Weights of a small GPT-style language model, trained from scratch on English Wikipedia: MLP 1536 tanh GELU.
Each number is 500 + 40 x the weight over its row's rms, rounded and kept within 0 to 999. Layers, rows and columns count from 0. Numbers have three digits each. The size before them is the row's rms in percent of the matrix's.

# layer 2 MLP up, 1536x384, rms 0.0459, rows 700-772, columns 192-287
103:501516500447462556489528418549530504513500481475511551487523516478495440507491447495449492499493501526528449467536551489490454495504483493551498568530484433472514471511539497446549546482490430544572484479493558450473526482513512530531530495455455484618471453505508503508509439464511517495
108:517505475509533470577480461504477555516531486549385559491492439450518426527560553488556442477556449429530515522511503524530556485448576501496539525512482539497520457478456460425554506493529547435497487506435485455424513471497521443539540462427553485521440445452578522490443494580501546554
097:489405450476471492465523490547558528544441435431508533469490487493437484426441457453510532513462478517536449520499560445520466494476469508473562473482555423473461541546504506576486499511471496503473513465444453488507427548509469482471560501571423471436534482404479526562503461538487497508
103:512519517494566477498461537482509474455527525476453490515562508480444472485503516480468555415484416510474497454483473527564484508518488502521486462535414487488513510536494543423492535484496498577473521545472471603531496451442520564446496427456479533533503493541512481508483577470521466481
094:491505474502493516460505502534490537504462487473524546423504439576516490467541540467542496495509457432474539510524424428545509517534528488509515445450600516497458433526504554475547519483518518433490451427493485520397465511428456521569472497414419446475436518546482540523526495498502550530
112:518558518474439577487523499554572527474453414536558443476530471510508476489558553482489471594594470541511522465465608537448543496464520511560550550507512519500542459493518573496436488505482512480484475494443516570531455458515556503565530484541435488524504481522472537515508486467465529467
110:506493487495484469521498501397512532509522492487521474505435391468463522587515481511499462401484502482496542480501528544473525494566484541462457440499443500508570468473505422514473541542500512531562458448494518501580509434536557512509489535564435567471460523472532534477477523468555522501
102:472499494486535514460500497502445436507456458434459529544487471494489488492500523491480417533530556516565569481468517479528440452499455492557549482534482541537540557583513499485457481554476519426504466453409528502507497592501522489511426478528480455465527514519505516512521486566558568417
099:486486467433522489537473521585500493441478537408538512498507468505495528509529527566487471422402475470539531507491527519480454502569453500452513474498504523523556400458454497397510520482531564459473525566479485515401451512493476541545500548556463505550531503548479485487468455490444515514
099:438527537564534494444415561505524428480504473465505475500579461483526509444543473515450456511468584459481531466515561525526482546532423497420481473490566461548457523565477517462462491478509462505536533445534464502521526471490512536558487501496490555517556523493495489532527486527516633511
091:538478596441435454529400453545534510502549434457463486459525477495495525490429465512424470418573512527406536504454533441530512503492504520499488551470507509507508495527503425476460524531473506509592553558513447457558569500523535501526503550499473535543463589503439476554472527504448542508
084:503466537498580566584492539510552409441528491481469546413488514502534514482523516478556447548450492478456520504553518467411560553489472517499479531539464498490500546556494509421529456489487540477472486536443445469494554497424504487502551563498504537514500512475508521434545494504577458455
101:513466520465518460456574393491472580472531442528434421464540468511499513587467508495538459488533511548503577487562407541416478495529468553498477466522492510519455510529471561487507478489436411493524566424524557527599494555511443456522517467557502519475552551504537473483574497422494440489
099:532530471429458456503437461590512485516484471505495427505478553509471443560513482506422469517458634509433488477540487569451444516515501470490570543476524496480545521438472441506484520531481523506559554566529468475553555496505546504505444491532548520459577523421499458510575482564528459494
092:447495533575455569541524462538544515502551420451484533493480487497468515443553451490461570467517534478540556514555491443437467556521467492500474466562490442465423550555473505511503479491477493518497489488457534499552453509446465548469553540504478474487472542545566531512504517521474492430
099:456530516483513526480503504440494516555450535495497514540471531537510508473532491437539464579481509585504458528547512564455529469513493586473473514444453491490481471529484470486470494462460473513568415397441436431511506458497528531491456499494472549428476485510460501435543440470432421505
104:492535477541442465516543542524550534591433434523499492500496498507506472571413490552458476494519590460486505505468494521426536522414491531452477526579460480510513462571557611548497517445501533515498513541523508494520477545487492439456455515455528502482543499539444441453484557523403480477
106:558471491462469497457513492493484527513456509519432504538519549426473553507474481496488495462462519510478530463479518569496518448515491565492612562479512517497504467482439514475522452516556396545448519496522513552447485550554509485488547457609522604416502571530436476511548587511500505495
103:421479474533416471474537537507458514504551485432579543495492451518542573537529417503505513458501542519470456532574495509487490524475478573440495478574502509414514491578560497588504503559435565515537555496517474505481482482473506467529478562476499531510484497621502438484510437549534498547
098:480405494512499434494517499534574513434470509536500499457531473423464544498511458440491501520492501495461479475515475552539483540505537521490450467427521495499451470455512573532500590498479483449477609547482421516510531463532571513489480473468527509568472507533472432474580528504481552495
091:519561467521496467500510464463505519512486477455530536504501476548527514570491569488484525571471529433484545535472489515530555514480465554491504537559562447500517562509481555461533518554489505472482532485485480563525503482584604535499496497513450553534538544508493522487453463484514459452
096:498519525464476487518515515523409484531513533408523479475467466517457506542474446519543510549484479388469502448483544436484440512446551462498451521510453497490422463499561466521457519563515476498507456461557557565451537542451480406528539499473484531551446544504508552595506537546523536538
098:483519502562515505481451477499536526534457463478496464515543424508485477488510506462558518512528505435490452494477537453565549529524518518528448557564523545495470535557466518516489527574487513511520436484542480533548505461450524530553447487495461434536550580524475500478427435497527442543
101:534540461524484528483499526498505499509529527480571552522469483591477482547471508456589443554494507556444443474527540501450516435543474481445470467527461548491467535528517501506519562469496488530515499430483469478478448507470504537532498554442524506562497454579518435525531475435509529530
107:545530469506528527569478501564485434502514529489485485450533483524504525506511502480380547523493450441473496517534466586386456496503425520567490548550550426540568464486553514544428557510472466508519553500420510523468494537457523524484453496586475451483513500485563518509439504486521503515
094:482533467523536500488479480423473480483584448409472512474493505496564453584525488501529434444611500498476479469433469505495451470474550520487439516492523495538509456509491495445465463477427502495536496511520575439445511478503417480537520500533485483478475571544476444475468582455478411507
098:527479476489448495496549516515531516529540473544540484513557490539523566571437504486452510535555502549477542463492569547502488513486486590482449514507522475515453513509441488472534493526500496498502481521487525485566489508497450533488495560556486478420450523587464527472506564442493466478
093:419535502474531535451505398497539474494562546486521608554510483529507466534469515545462465496501501532446481471488581522442526488435475501466453497533519514530506496535459465504398454497444514513484505535500511499513498466450465529591482538478526538478573555572501452438505504486537506472
094:506463494483561539474491505496495501430495476472437523511510545494545560562499565540518502439462544509557441472464523485498472488401505502458524559555565560508478479440522548432528489434516487411470486502529539517469517519496505526517414466463503624555452528388489494489481540512468475519
098:480555519469526581520466471563461487507554567499514546520535456534592501497578520526472459424450534536461474504439482483461543493495540470527473533461540528513508509565518516478486458423424452439518589485455459473505497478506473474571553445547545542446458497629453465557483521542515460453
099:544531526489552569463500503500570396496562507495522418536538481477499490510465493482470506527440466419540522499481548548423449469520480521504544393498514488471520487463555490472488512546551524509480480472498549499483537469500533535502527492421453466481546483467544499469510535526517472519
108:522528507468585530511443510449437437504530539478527518487509596411465521460444530587467491533492509504522521469520499533482481501519563493550618450485526518554472500469538545463493517514471529450432515470521461550460483563481523447513488513517540495479475420438475493502516505536515539506
097:511548544541534587490594503520479489539509468507508482485495473494493438567501489445461521576487509501478482479502521512437442456565439471508493501438439538470496478598469505552452516513509496523504463442478455517422493460518450509536459569487516558513463437472458565506500522451495548506
095:473505501522536510471547551558501444494442550538478460536460506484495487479487480474608560457492520505482491479495479478474494550421492528515476494503510583539523479510496503502553472512524530515474565518529531560528463455453447469598533584474482485503506517525535553484466545491497530483
093:480542522444397479496550480520522542516519498531460519523507512459454529485540518509553478511504561462454552489466458423536471456514438512541536510575497495503533545529469479517481518402500424543555513503502433500507477470509479468502460447541534541517509579473548446528531420410441418484
104:476496565432547536514490426497486509485465502559458488496484491496487516499472470512385551567492493450480535433501530503527534542523411446476480506461517443505480498429526452511476534502482534540537496521451516452442554485510514501524486581514514514479475503486514479544539531527531556503
092:446523496491540396441483486530443477537584459578509454470531468553502500460458508484491440501546533542527503571512483498519554558525429527503578521471492454538524547491508462518524486455578525489457507505546521600510537461476521533484526572470504500500520469487500549543499525550504565553
097:510520483467471631586477520514465501487478494474471465573509522539608541546481497442534539482536480432399527510531550503468513468457546438533467512532478481587401501491516554474491554467555460452514535511455482503521533454499506496510535597489480467510516514435468547518496578549537540458
080:509511480501544506469490449534497545502456531459473553422462570527514494632516443488452557414510501536475424547542531508533433584543500498501471604522533494503449485435459537426470449473567462466543449461574460516500484532550454533458494501459434451450470557464435506502529486507522434536
103:470494530456508466539554561484489513547525521540534552535506516423470452512508459575497579472480485528484531539483478468476566558409526568483470478566532528487498470625512445554532481446467496474536544554492514462548512478510500464484489506487524535552487499501461464564432523477481520517
110:478471492485509552449481478432506459432482545494517460505510502517542495504524415463483521528426462539471496507505508466580501476586457563532476516505457537473506491465513497534475569423481437434527511574541491547607485497490422445553499523461475508523517547453418540498512463528517504525
112:515528522522502546513502458487552457491457437505480537585532439508518472493514499483465528473513523552422487526479539514453459465458415516557480459490479528511478502471545509437520508514469442500466536505503508448499555471486542500502481540508468487387525408474537502504473426520512451502
090:457521529559397515526442482506512520482514436528432482549461456480479475508493534489484472535509497503482532517461465505535532560485449436442577434457551450511568520524474466527501473454488548440520543463539489460449464458486511557456501496443535443468507512524494521532499451437478509502
098:422516487537469468514491463506573507500402516465517523533465554433524486563518520461431503527472512493512513434542541547491557468541547508553522493531500578444425448488484558486450526532458455453591508604561484525510495470499490499571504523509482482525538548530430469514544489526402443480
103:507440499515454533484506481549442471480539506531468469473447483467519537502499511448438410495502533431503504548538500512532455533556462490514478467465468461491491455490517488496491441491489519506561480466507448524478526478544518549479466501491481452433431488483518548557450489506495498551
100:460529469443472540500469486414563524523450547482519499458516487544529509456443556538531405495490475526458469475529483566489520554450503520498505441395468504460506504489500490485505462438516526527546492504610546502507525434585564457514506526552467552522564532529501451529550553569487600495
077:566459491479452500457513495509504468481431524511478517495504512488436467539545542559501587517521557508436477504557461453469499525479554542524453503483511495509532453428494511563427464498468506511576586448562445439578460510477492498532522460460503525556588516438485499524477505493523490504
099:513472427496509504489528436480526475510523560437487536503555504550489527578579486535497519552457423511536449537534525479466505455477466515550523533522543504516512489405549485520470533509518484511463500462476535594541494435486448454515536483580467515501504481527415473556467463497520498516
098:460564418462551605489578463519535467474523520550486429455518525470460467610452551444485462426464501502483487498575505488506549513467482432497495563506548476514533419423442525629392461529507427511504514468448500501600487513475470500537503554525499539524523484506512543452520561428491516492
102:525534476480449467498520454558520512532466527569477503504425604501479519575529422485523423427479568507440472542496444510467528550453583446505457529550505477544576509469562521537467475474491499516464511546524505488478464556495522478456506546440506499553452485565504511474565503495474462496
095:523444567440461489452547521468498538606411447458544526498502537524479500439506456531505509562494486439470451463497529484450447498505532473551545536610506534553514474498517503455455533471548508404455422509482429498488547490493552474476472455486495529479541472560482508505551524494497547538
098:530458415515490489510507535525483515497479465492452500547425505515460487512516419430533565499466535490457553485372531485428429526473573515497489527476517452549528531464549518530523449467528442463492572519435498550585565517465551489481520482480566473476442499492542513556567518495445513540
106:480505520503560452503474484516534512544532433470436509495495536460532436523446517590521495539496482477453537539512520502529482395512518567514501566504529463532545475503370481487508462556503450492548527483483500465487480498495480570491483495541535564451460582534529515469545474557433504476
083:499471509457437497502472493449558519451453485528515564475512488499489532572568522474459446459486510474471453464436449495505546528418462502484489497455452443524554516664448451500480488565471513542576475488523525440504456453503597489572578464529565580514474475586504410479490527519447453531
109:550564472520542505441453460500410508549507503441572512523490461507488529553553584497489452461511488516461490485470480532479521502542495461497446512457472465504522553433457529467477495388500448428506486455472555518522495490535499506581539455523520556436479554521510514504415512576483504418
093:545542507455455439485556475465504463485487512458424488492442487479505501483589470522438489583464532526486429469548509428536477545535485527463412493568476521539514472575510477426525542473502472522551497385503545468522529395536477560437452488542428492524519482412461549462472463451460476538
092:513490461493469508510523508587518518489485483551482461426548457496488439574413599483523496420492444532471472493543490469501476428477435592496586485513474472517436457542510512567462544518510508498528502525521466479509478513495392461480459535521469501542442593534511454527476525455474543526
099:521464429504559500466504500539521468503535502502501444521512504456501557488478557490447537461514538511435559566484478427513510498504470534449510451539560473530512509499508555487491484489525453533536543509524499484484521502455461523475452504539476549529418541449504426490566579415440498470
096:411460436493553460495491489439498501487545458467609523528463490484525482494510502536498446539481482526486463531366531469489467449570569423524456511509461561511449466521464526499491477535452470512461526550502523435523552493579549493564533533496458442473460549491508482576432506512577522448
085:502468515541441483496499508523518533540560480478494524442455464498548495451569549508531472516551504448558406443537507524438519520515547414452489496536461518497604549522508537476580531507462500537562506537498552535486500477511460492480469463508435573565514501501534472470473489443496476492
096:483495519422472509509452499473468544530584485499500474448439473546497506552429480529464544507511584443464507528542531469459534475521529492464650552573529519556482524418434457516476439490464540496485494448521493506477572497509516605493550537445584487523539513539525593489506551495534530447
114:449516484552458517552530493532579468518536533450494519514475468447502524507481513499522379515482492512519519481543457527584476498531465477522475479553437518455462506468460499515494464548501532556515483487539585484547540497483520547529513510480564465449468541500474514516583469451448514511
094:459509478490506525541533478507492474533482494522401456496480486457540502616483552419552531497495455447544518495546536455506469495469564490529474469543508490551479507479505514440473557555479476550467536545540502500493492509442525492559520480575486395502498603471467470486520454463515579485
100:484470543453448585473483504491531438493545510527401548496547466478464434505513515524540524487532574545510493498574494418479480503472562576509445551506497504499501528525518411449523557394490457525531548491514527499576541504529464471490530492518521532511411488468468454502536489490446461515
085:524492567446563471503532461468424524589498487507496512467440481506555532432493482599527501539502499463505516411484578473531501482557527537527477457529590562496452436534526524463417485460489467502503408505559519503449536508506457465570534484459496466535583485517516488518498469457528550488
088:447504507415511440480493541483500538489552415511475567528467513508513539550538506488637532573528497539444554525506496474472475476500528488485481462467515471520522562468489509497538470445549512509521490462446440525497543450512487525434489452554548526513546532494499496576432473449455489496
094:489546519397605462491514458458407547481523510550534462405539480529513600539542546518415525564450549614454488536459548513564495471468501547525573469507493545512521479520492467529537526450488463527516469462445428478510427536513461453455529521579462527461615529528520564458480533435505502493
087:511467504445489528472582497485538517402483538472476478480505448483540574541539517516534507459521456505468565474520485510482471569478476497510457493483548513488532543538425564473424512538558519485499410455526454513462471429494492502533578502489512456523476527579513555524482529477503540490
099:456469505489494516510537512472488560533431471529500529559507447575423478479531497553494538460503477569493502527495479447566496527487528498514464453534508548463536511507529496549487535461494537532499459510535501549420468493508435488461507556489487516494509566446459488459496490519480503480
090:523461499437491531549519497508502464519490476523482511482511537462465496469543510492543500576475587486490493514423489492625473535492506528507448475536556478570488478516513432511452547480523492473459530468473514492545510529501503555500532472475556464508462413529498503420558506512585571529
095:493438476510510521548500474403445545530543536452498514559474489515530568411529534513549445452568533531497538505497420494449463548482518515457495499559528458481568506538490470521495585453496490463520435592459427528544564526481501482517515436557509567495443585503450491477497544406564554446
111:465551487453406442524428504461545488513520502517457494528526514540530518489471477460526506484445504467444463531519520397519457477504454539471539522494536443522557527423567478501578576465552507497510474465462443518520485497476479528418488494473509412523511472489507534543442467564549510497
098:496464527426521564469581502474553593472514521486468513545465430531542491525489520522484425527486525489496489551523492482527493543442560513470521527465517444469460523476496543443445523474540541412450511501464511461475516500528522524471595552512511453541447514506514524462500502454530577544
# layer 2 MLP down (transposed), 1536x384, rms 0.0459, rows 700-771, columns 192-287
106:500502473486499454447479505470495517507572473546444498543495572417480531530565422575525571531549473530455499506497467527455410584511413475531523460483446586503562512499467507517480492524483470563527426501524504527527510544536528502544521510506503496510520533452496513494497449436441450499
105:460490511421550512509493482540443539524478491488527483500563485466530468542452531513550511521494536503506567540463496565519496562460487549447487566559499469535523486468468427428545436432596505534523435468521480466557442471442602433486513530479522415515438491458521487471472503487503566501
099:475510535488487529497525494483556449514470535498454501482567512509548523446545537504494475496481455509519524510482420571550531444516527503502415521435568499480508470472454521478489481486482454418420452512447544543507533500524463585430479496569521423537592466444510463512466560484482529462
098:443463486507534494479513489548572474447469511549474529496554473553546467540457494488527582428509477434503477407492493457498499595564522477498548534494456495483464490479484461439497531502585514507508553540446496470508464490422520514477570484580429530520465402465518534545493540497516530491
096:512554444491417468515511469563441494533495490500466559481462513489499456442477513503509497486518489444511526483457484552536453463541433509451550454557550466461470502464486501440625559496567449460538422472545534541541473473451494561434515450551472463520495541514576460505568553531541465484
102:455497487500539476444533500498525508491569496455576452463526463505520476463523590468535558447454547486512477438459461451449515537585494494464503450474495547519456502539471487526512501540509477510454503474501525464485493507472433478473480498521463587502505507518487416406518494472478531512
106:553492412573465502498440492515500455457447503484450506522478531460427527542442492479468510495501528583487497457535484525477486440498522432531537498482454407516549497488505507478472443543488519534532463588493477516476485511572578454435451573527443567496473549484543536529444476438527552499
099:472509462507527503435511549540530470565469547511436540511441489428543546521528426524457513563462454456588531508377476541477490514460482525544570537527504517496544549537481498509551475545509496476487520522416470533482479508593512580580452530475463493514540522546472555537456481589566574463
105:498452485495518500526431451485555552528530456472596479482487470532470483457513524561463474406451504495466544490483507503520476525565536410483504495446426494495502489482393480556435535516478436478549603506529485507523561480453439532495505486462480495539527553534468467523451566455408594442
101:561455529451517488543566567485475560464536482514568499468515511495531472531446497507520497546478441503496516468498569483526479531440501471470448424430501450506437520461490517478397444504458515437505501412446487475532530482514506501455563445483540535555495500481505464474451500498527506502
087:543513530439415504537531564549516519483562509459552550444507510528497507518442527546492455461465477428507539479543512469556461420528502484492465453502564535470531518527491538506533538527539482542511520490423501509530520461465460445450480451477495406471550537447556444494589548485483567534
088:558508514482517535554542507529467538459425463452512439410540494542442446501488444461534541485554499513495588495535435490449488479443554471468509514491553398415513512499468529483486496554503476473544467498493552468530505531520474569477509539581602518499445451495507477568498504522465516510
101:523534459481453490596588523501541491485583459506552560547490496501503447524505533497578556520512521537471522517513464490473536491558429461536508513490437598544450489546531528504478469527564495451494552464514457554484517472549462582491464509493511461471485500514556446485532566500461446491
098:501544458444535486512560575493522490564510490483519536504439506388530433512518523464528509532559499516522599440472435534469479498541583521474517514528524526562454474463496455470518506569462419527525581493405579525531579560476481492555514560482467521480541513477532441423477552436456575506
094:526549583477455504483490560491502519527469422463487482457529527442474517452507514498522479479546495555514512489537494498522489527431489464497535482586488552510509476490535561527478519486550557513519455438513560440478503471450433497599490513569540520488501572512519507474515472572501565467
098:544532463505469392502476544484489507417460508514482500496500530484505519491463459421534498497580540558532450496488447544518432495436467490524516540371462487511583562551501470544503479544518492492548460557428466468545402557527460445506514506514522569541522509519521569515505541505496521562
102:444523501450466492466542524455472543580527496496506529523498537583440557531497488462469509502532566431485509478448525536504590487524472471489456477528543623461462423426488519556466463550543481474494460483452515518516476516429504477530440475472498512460477446498502548508494491496474526484
107:518566512480464513480544453485565488499470554538492566563482491483460516435479481537464524502487543527460502536427483438507526573497521513404503541516501542530486468468486508400573439466573416471497553506495575474479536485488516439575503442490437474495517463573453496503474556501462453516
109:435559598507490428491419480529448540529472384575474435517485519474549465444565515472450474507554543514520512503447525513474417450474537540487502500581451461557488530525510459519570470527505512513548444460461483486510505489504526519531525520530510445492455529529473494486495474511481454529
103:477478437562515455566503504493487455565492530539513541562462550501535550619471442441452449501531551448471514514561523451469496405460500429474507489501504475503495408499506527575520503522495528507510522538465499494528478480554499545445513475494465517546493432512566488583478465464517509464
096:445490470568533528455493478585543553552505509508491562439483481519500564524469520504546524538454453501464511442430477482475544453554569557502488562505535490531469419483515573473515547486514479535480417516573470513462527510554540549448442502539419511489561488555477451473463453457472515526
101:420572473528538456490483500512485573430561523471450566500455569534433472536482487549491509502504533535468558495481476542528523449529513430531486560458476508496431535474552519428414472472499556525522484465476454574470508518433533392480547494451458491494498495519482583539526424493491541465
104:464451503468487460528560487527477531582479423594507485437521451472512541470503567512528484434543547527505505500527510560454446446527526519468497503602466538501450495489397443412594463508455470526456423457466504532461515471590438444497483571501504548580473498549516513491497484461533484503
106:508446438499460541512514545587470547552508551488530508498496393544421509516463491476572492491537441552508524513558480455510467496521424502480465481479469517507595495534479527538445477487458502476528446554497422527545536530521519550531531532477499496555465624532472425506579520448519489460
106:484442502487580450515582529533473431442500480468472468536505488551562508527468480434492430448501475555519552517466506561511569540506584468419509517486507516487535490460481497518513496492549568521524535480535547472519549493435519467452611478460529470516476403491465513404514505504532478546
099:495489513528555537530458455489483482511533475535466431483539544607483419574477523525504534494494461475493491515498511519513434505428615522474474515476451430502466493454467579473485417519462483462471538548500542529487525418527452449557554514432480506536480570484529463456515494575505440537
096:533466512505512533492536521540492486563548508508527415550540513474491550548400516518528477480491465568435523517462481484486403466430422510492450491441483478469487510527490493474508542501431547493538529453509492547492513537541489491470470471528499525424540563514546450526499576497436495536
101:475494526572468509560540440586440457477555498493610516436521481477466579447521380480542527523545500544459464405467440548464498466518527502471510543477599525506471446536524464544519454444536521591486529452517516546492472409494517499517471511469547551456568466561525452455504523485461508486
098:469515531543468538458534516518425518428570509505522489526536452505473501451585527598541530524523573430438578473536536593498497525398546469518528461529521496541518468475531459438526478537459473436491554495539519445483531452534529512540547478509532532465538542518546510497482494525498464496
100:551545541529487571507570521504476482493504543472490489627471480530455535508506483485496453515441487544448440552510424488435502468535519548497461620492465529554577467428537605569455505511448439500504546503479442454524426548481498455483537417534525520532462458535535406549467523528583565495
108:517556464469540534513543539479483459498572484510534410496504480491522523498446497548507553515520481472515514498579456490564563531513501461493445517547578568546461449536445452522525475556451443527502543558545513493542499548517535483490476502516476453421500524522494500476500445534507486408
105:467503484473583494585441535504408462503573585492510511557529512438504519479500540448475552501517495516589478514468562572440508566538485509541579504481569509543440488501515545449505511517518503399481456479546520509536543579490523471494528509473496566514521433429524431475552515548531513475
098:555477554534482507491510507524433476465520511485467481465464441536511548508501436496545530447518512489536495528498425476437515518492461469501532478472486500525514509487483518534531546507444420467514549483470500522396420475509556511507519527486484543551522495412471512526418463498581460431
100:501488514452516468532434499449483543491553423577476516541533487504543494510539464477509498479615534525504414516442500557479472414444540450534503511558479488437504521461481454545482524443502488507435479577504524487494554503542527494499504465523564555554452525390488501492487524501467477478
095:551488547487463436548558503496487485457497448433482493562557517520566540494532525533507478456543516499489530523570558516528506571503467408557567589484520470420500545522486500584480479495494523570547520416518474536527452552497518468499521552463524532528433529435537457492470441529418495471
107:496538515515541496491554569498467511451461548483453529489487495491437536556526470546533556510506498464494508455573509543559597473500565427527478530535563463460544544531526476492410520565546567455600486493520482517598515478476526524512449450505517521503482507492488466486551461493489480449
095:558496454556519436442513521440486542484479440591513496556435540466481574580491466447506513513551454472427434509575448559497516526541520534513466553498477540552530535510514504475483424435490514485393553483503481505527485483510497479485425491513530528501494431509471549459517480497506471502
099:505413465508597531480485491527496488446454536483445479538504493536492492507481494517471488514549515412491584452550566452588499492480478449507430499500505472534490477513502394566618483448499513456543553566571456467478515480452554524473517513483509467561486517476493530490524537522560502588
085:551454534431530493494481434536419494574584534484463554531474518523559476509538494548419513471502464555499490531558444523499574495514496547525497474485501436448496508522533486478506527491511529506529461467500536484520503489473552550567496544548522536531529469510530443514554565564498544460
105:500488520443584458523526484553524530477502559505492496573480417564582502427506519451430412541555516404506577437520520540502511452507527444437493482497549511504528470502451498586577502531456440487516506501550424469509487560460473482526516483500479414497541502518475504465543479522511507468
087:546502457436476466511481510556446529557471533483459577474446510483460495472485512531530471512508548474520489532454462583465476574404505455514480498498556457568505484512402586540557421521511548528524568458447489493478494496516588530478515456506453400467545456527603475541522540510526492453
109:505510438541577499439496495498525444429480500555515516462394469470516550492482501500500529511494479528486519595557533491502486433514506443515516459559524596502471452557450533551510511472462501539473550530527487527466488411494480543514477463548517396468512472517471475609513446456470463500
090:434494529475437507471514497468561529522489533519533527490465492488536509507445533535529507514541535397548479525490541457438545534451488491496483541528515433486531519532514518499464526475577496497539551508511570499494466469430538494516537529512550515567521483401508496487520440496437465566
099:479486504439474463453494538476470472530478434477493507473596518493553517491539473468473476502474476528429543474573502570514430531584487502421556549540451486538482471467518494515556540449479567549544455444460446541479506528443529453479549498449522521529495503499588523466542471471477473485
106:512505428542513519508481531541478471450473481482467451457409468522530454448521536455485534507529472535517564464497531535444471511576441527491443520457397448510579445469519487512517512562524530460516505498578581540440486500488491515513462509508452468464494471560523508373430488474537488556
111:573519531567505466536537561526433492457458530498477431553524458484424501465461566442526484491491490571499469490521507491477493530472471518518479496507544508429509476473493513496515452482450466513457436485505511457466494553511545412474489478500451444463570527499524575480441491481460589514
082:562516498444526494504535510514484557496480512546470542491506547549540434563450511478400501472416535499524526529534479447467569538449465525552411508462472515510473519469486422484540513584512480505525494549502410569522550535505447513544473506458492497489497530462496450443550461583486528439
100:484518538442447453479544481521538500598455554505455506399405436538509516456536512501505462461508448496503513503506555566438545456483519508538601467444485522497504514531472457474441454510515532536525468490454487465550455541467399489462446606471511472516549554580525491494491552479488524491
098:456447596590514544464475484508505437465481486494545511395487516486444505549545542494495493524500550487508502533559545532461545453495539478504461499574558455493549518476522555465487484490539445431477529470453488569526550470444513494522492505520476532556475492494488541452523511520569522533
096:530536412476451496464489571513431477487541517546510533506415533537518454550532500494482500504500412407532424549494512521448524500505512538574470588478504511491463509524506495461486494488508482515467499552536489527452445529487513482485591533426442515483505510520444496521459505492474478465
091:519534567486545535474520432395383540494481536456536564452498417437505541476512519494582480493527550493568527468468559458524469538482525503567562489531517552531422526523461522474547519522515513527459533460468554555549467448518533521477507450482435488470494421501541556512513487522536468482
094:448551548523496496430455442486438531547483518500534544519506545490501565483520417485539524474528531464533517493501440439458524513549442515485501463442542483474526487490432459505517505484528448477516440539495490431444523487475462557495460516458533627498524489507474523460486459454401524544
110:467477458473466507504435549537452476421547538536520556481509439514509542476454533506484500483451431478457512593483521471535483474493543501463578456537475565557552453540468446524553542483458467533491440483452456531520569549475514486510507561544484507512512506535470478515453469515493488505
087:526512526446469530567476494547548543431477489513536482539581493524441498533525565504516540532481487525469538540513405512567556560514499575527496541513544523499450545462498459462501538557509460542518529482527493531501425484468504503510505498541507538492545457519530483475506531525522460503
113:478531491539467587472480493487495499513515502442558490411568508483471505476539513516415416569507577542507519512522523529524492523549515543505446499506510413505502475467454400513540549488543486430486570507476514523497509461532471487564435436507517441496387469482497496495501523523520544430
095:480447501500512468454539411532425544469455412500487512482402564516581536552443445531507503504473535518468507534536510493427461471477475482465407499449469432483489519569480476558501514565526541517513552508553494473543527615530549473514519514530475498428525472512515508554494457458553472590
093:556540494509421415475425450542542428431478436500464517448488518596444453524482601452495548474529578518482499550496436493389534533464483477554524526529416520515539461499554522442491479474529528472475467484494431626480471423531488502521466538437453529517519511452470514571540562494492478506
097:434494482446517485565494504482490497425494486514539525507436511557463439471471455551443547504599523477515472548481562497492535475524433473499508453477538467492473503511525457513446463496462551476501584517517469541451495509518506469451521566480458537484489542575468553449509438493506491493
099:487492414501558480487503522534478501465466446455508508456476507478453458512512515523548524482470486489500502532550464488477556515535516517440441506497505460503493633466440474577561438427462556471478485551459493438488501500482549512525562448510442472465408464443484488471554495520555566602
088:513453496464490471500470484494448460460537539553556445504436542457503456466482529531442507419469554529522567470480511517513533452471491588509465515518512546515539541493539498497552512493498570478533508466509464536507531476512471537560505533521553445542519533457480581518536467533535401518
102:494517502455473447522434526489503422507499537500540489483529497509534482484462449514397606503470506520452474523539526433476485525467501506514549524564521566521474487459496465466582428487437461512489473540553574481522472508489596525486508476481520473396516524458452559497489567555494569435
108:507517485564501552526518478402503462467539494558494499531452457496547507576472541540457443550508425557502503469523506476534456535472472444474471532500513571522542509454456453471516489528481529504491547567520472499564463492540499515473508487449510441491603541509493555491536496476471476557
096:522470513534476522521460461588532461454559439503549430509579481509462523478483490542437576519555502542585537553474570488519475557469496479492489575584507418525433523521472450456565521453496511528514471521525472488483500579519508504522475549562584498481520549492509531519431503504507478462
101:500493466526506473483510492530469488471525476440465472493512517479518516416534588534528496493588508562492440583553479483458455519545457527495491492461446567561492450420481573456516470446562492504526432468479583475547537405473480536535520572430493454484482557531464481538525463539446483497
084:529538472533501501523458537563459571476499467478533522475540554481488479515509509524432537498435543545501493556480474470489473434506503549500467586502466475534525568477443522511582472485498507517521559474468433479448456478542514504486515493504397485506503434488450481531491529502547505480
093:481532439468495503577501485496512492491432516523483464504499469495508513550515497537529484498537490470487461497462499480534500591476551493482504565580473483444509535423477472503547441542521532526479452504538557437545434556517509557565547519460510472521483571472509479466486472553442485525
098:469537463511503517441473492461488450493563464530449482507502502475468532505482501457462523443560437465631566524464525438455462478434511504491555426469516467459495517533437455490577551530472542522512548495485471412555424481423485510514527549508552535536571481500509500563469507505471516511
088:512521534459503540479494529513542505416510441525507500455420498459526511521548496526525446514486503518427515485522552440523477483535501459495527548509513450575511531410474546564472551528433550509549408452530589452525545445555507459503483433434495483554505509470442512464520505576536581542
093:494518479412550507460539439577523571503514506482488497500505543436507469488542497476506510570511560504480533531502479505477539515509461506484475431491458510488498473444402495499415427568563477583533497512494489490491513483525427545471578558483476491485510558488561519465525512485505583514
091:466449470476487549477527510513534534548476489452466490538460516462556496493507580529523474494475477547472518502536446468504454481428475521491548436502457495508493464489550548479441483456487396589480442482539461534593499599490457534544511488500489521516510455557546467531526478485494514558
099:557617401544462469525552576525557486469500461530529493502525485445479450518456493519488495524465525527487492488516557541497491482487435452531461466512502561504508485526493526418465531485477462499497562429460462514549490459428482462516536464485534577553584503436502459495494488522515458534
108:508539488530523470424471551545422503598500469461512560438419462447455449498519481510470497495464449517484479479536480506489449420493541531494507528497504522469508483502411558509499585501536490504524417459503494508519441489472531465522516511518415519511459565553560505535489453507519484514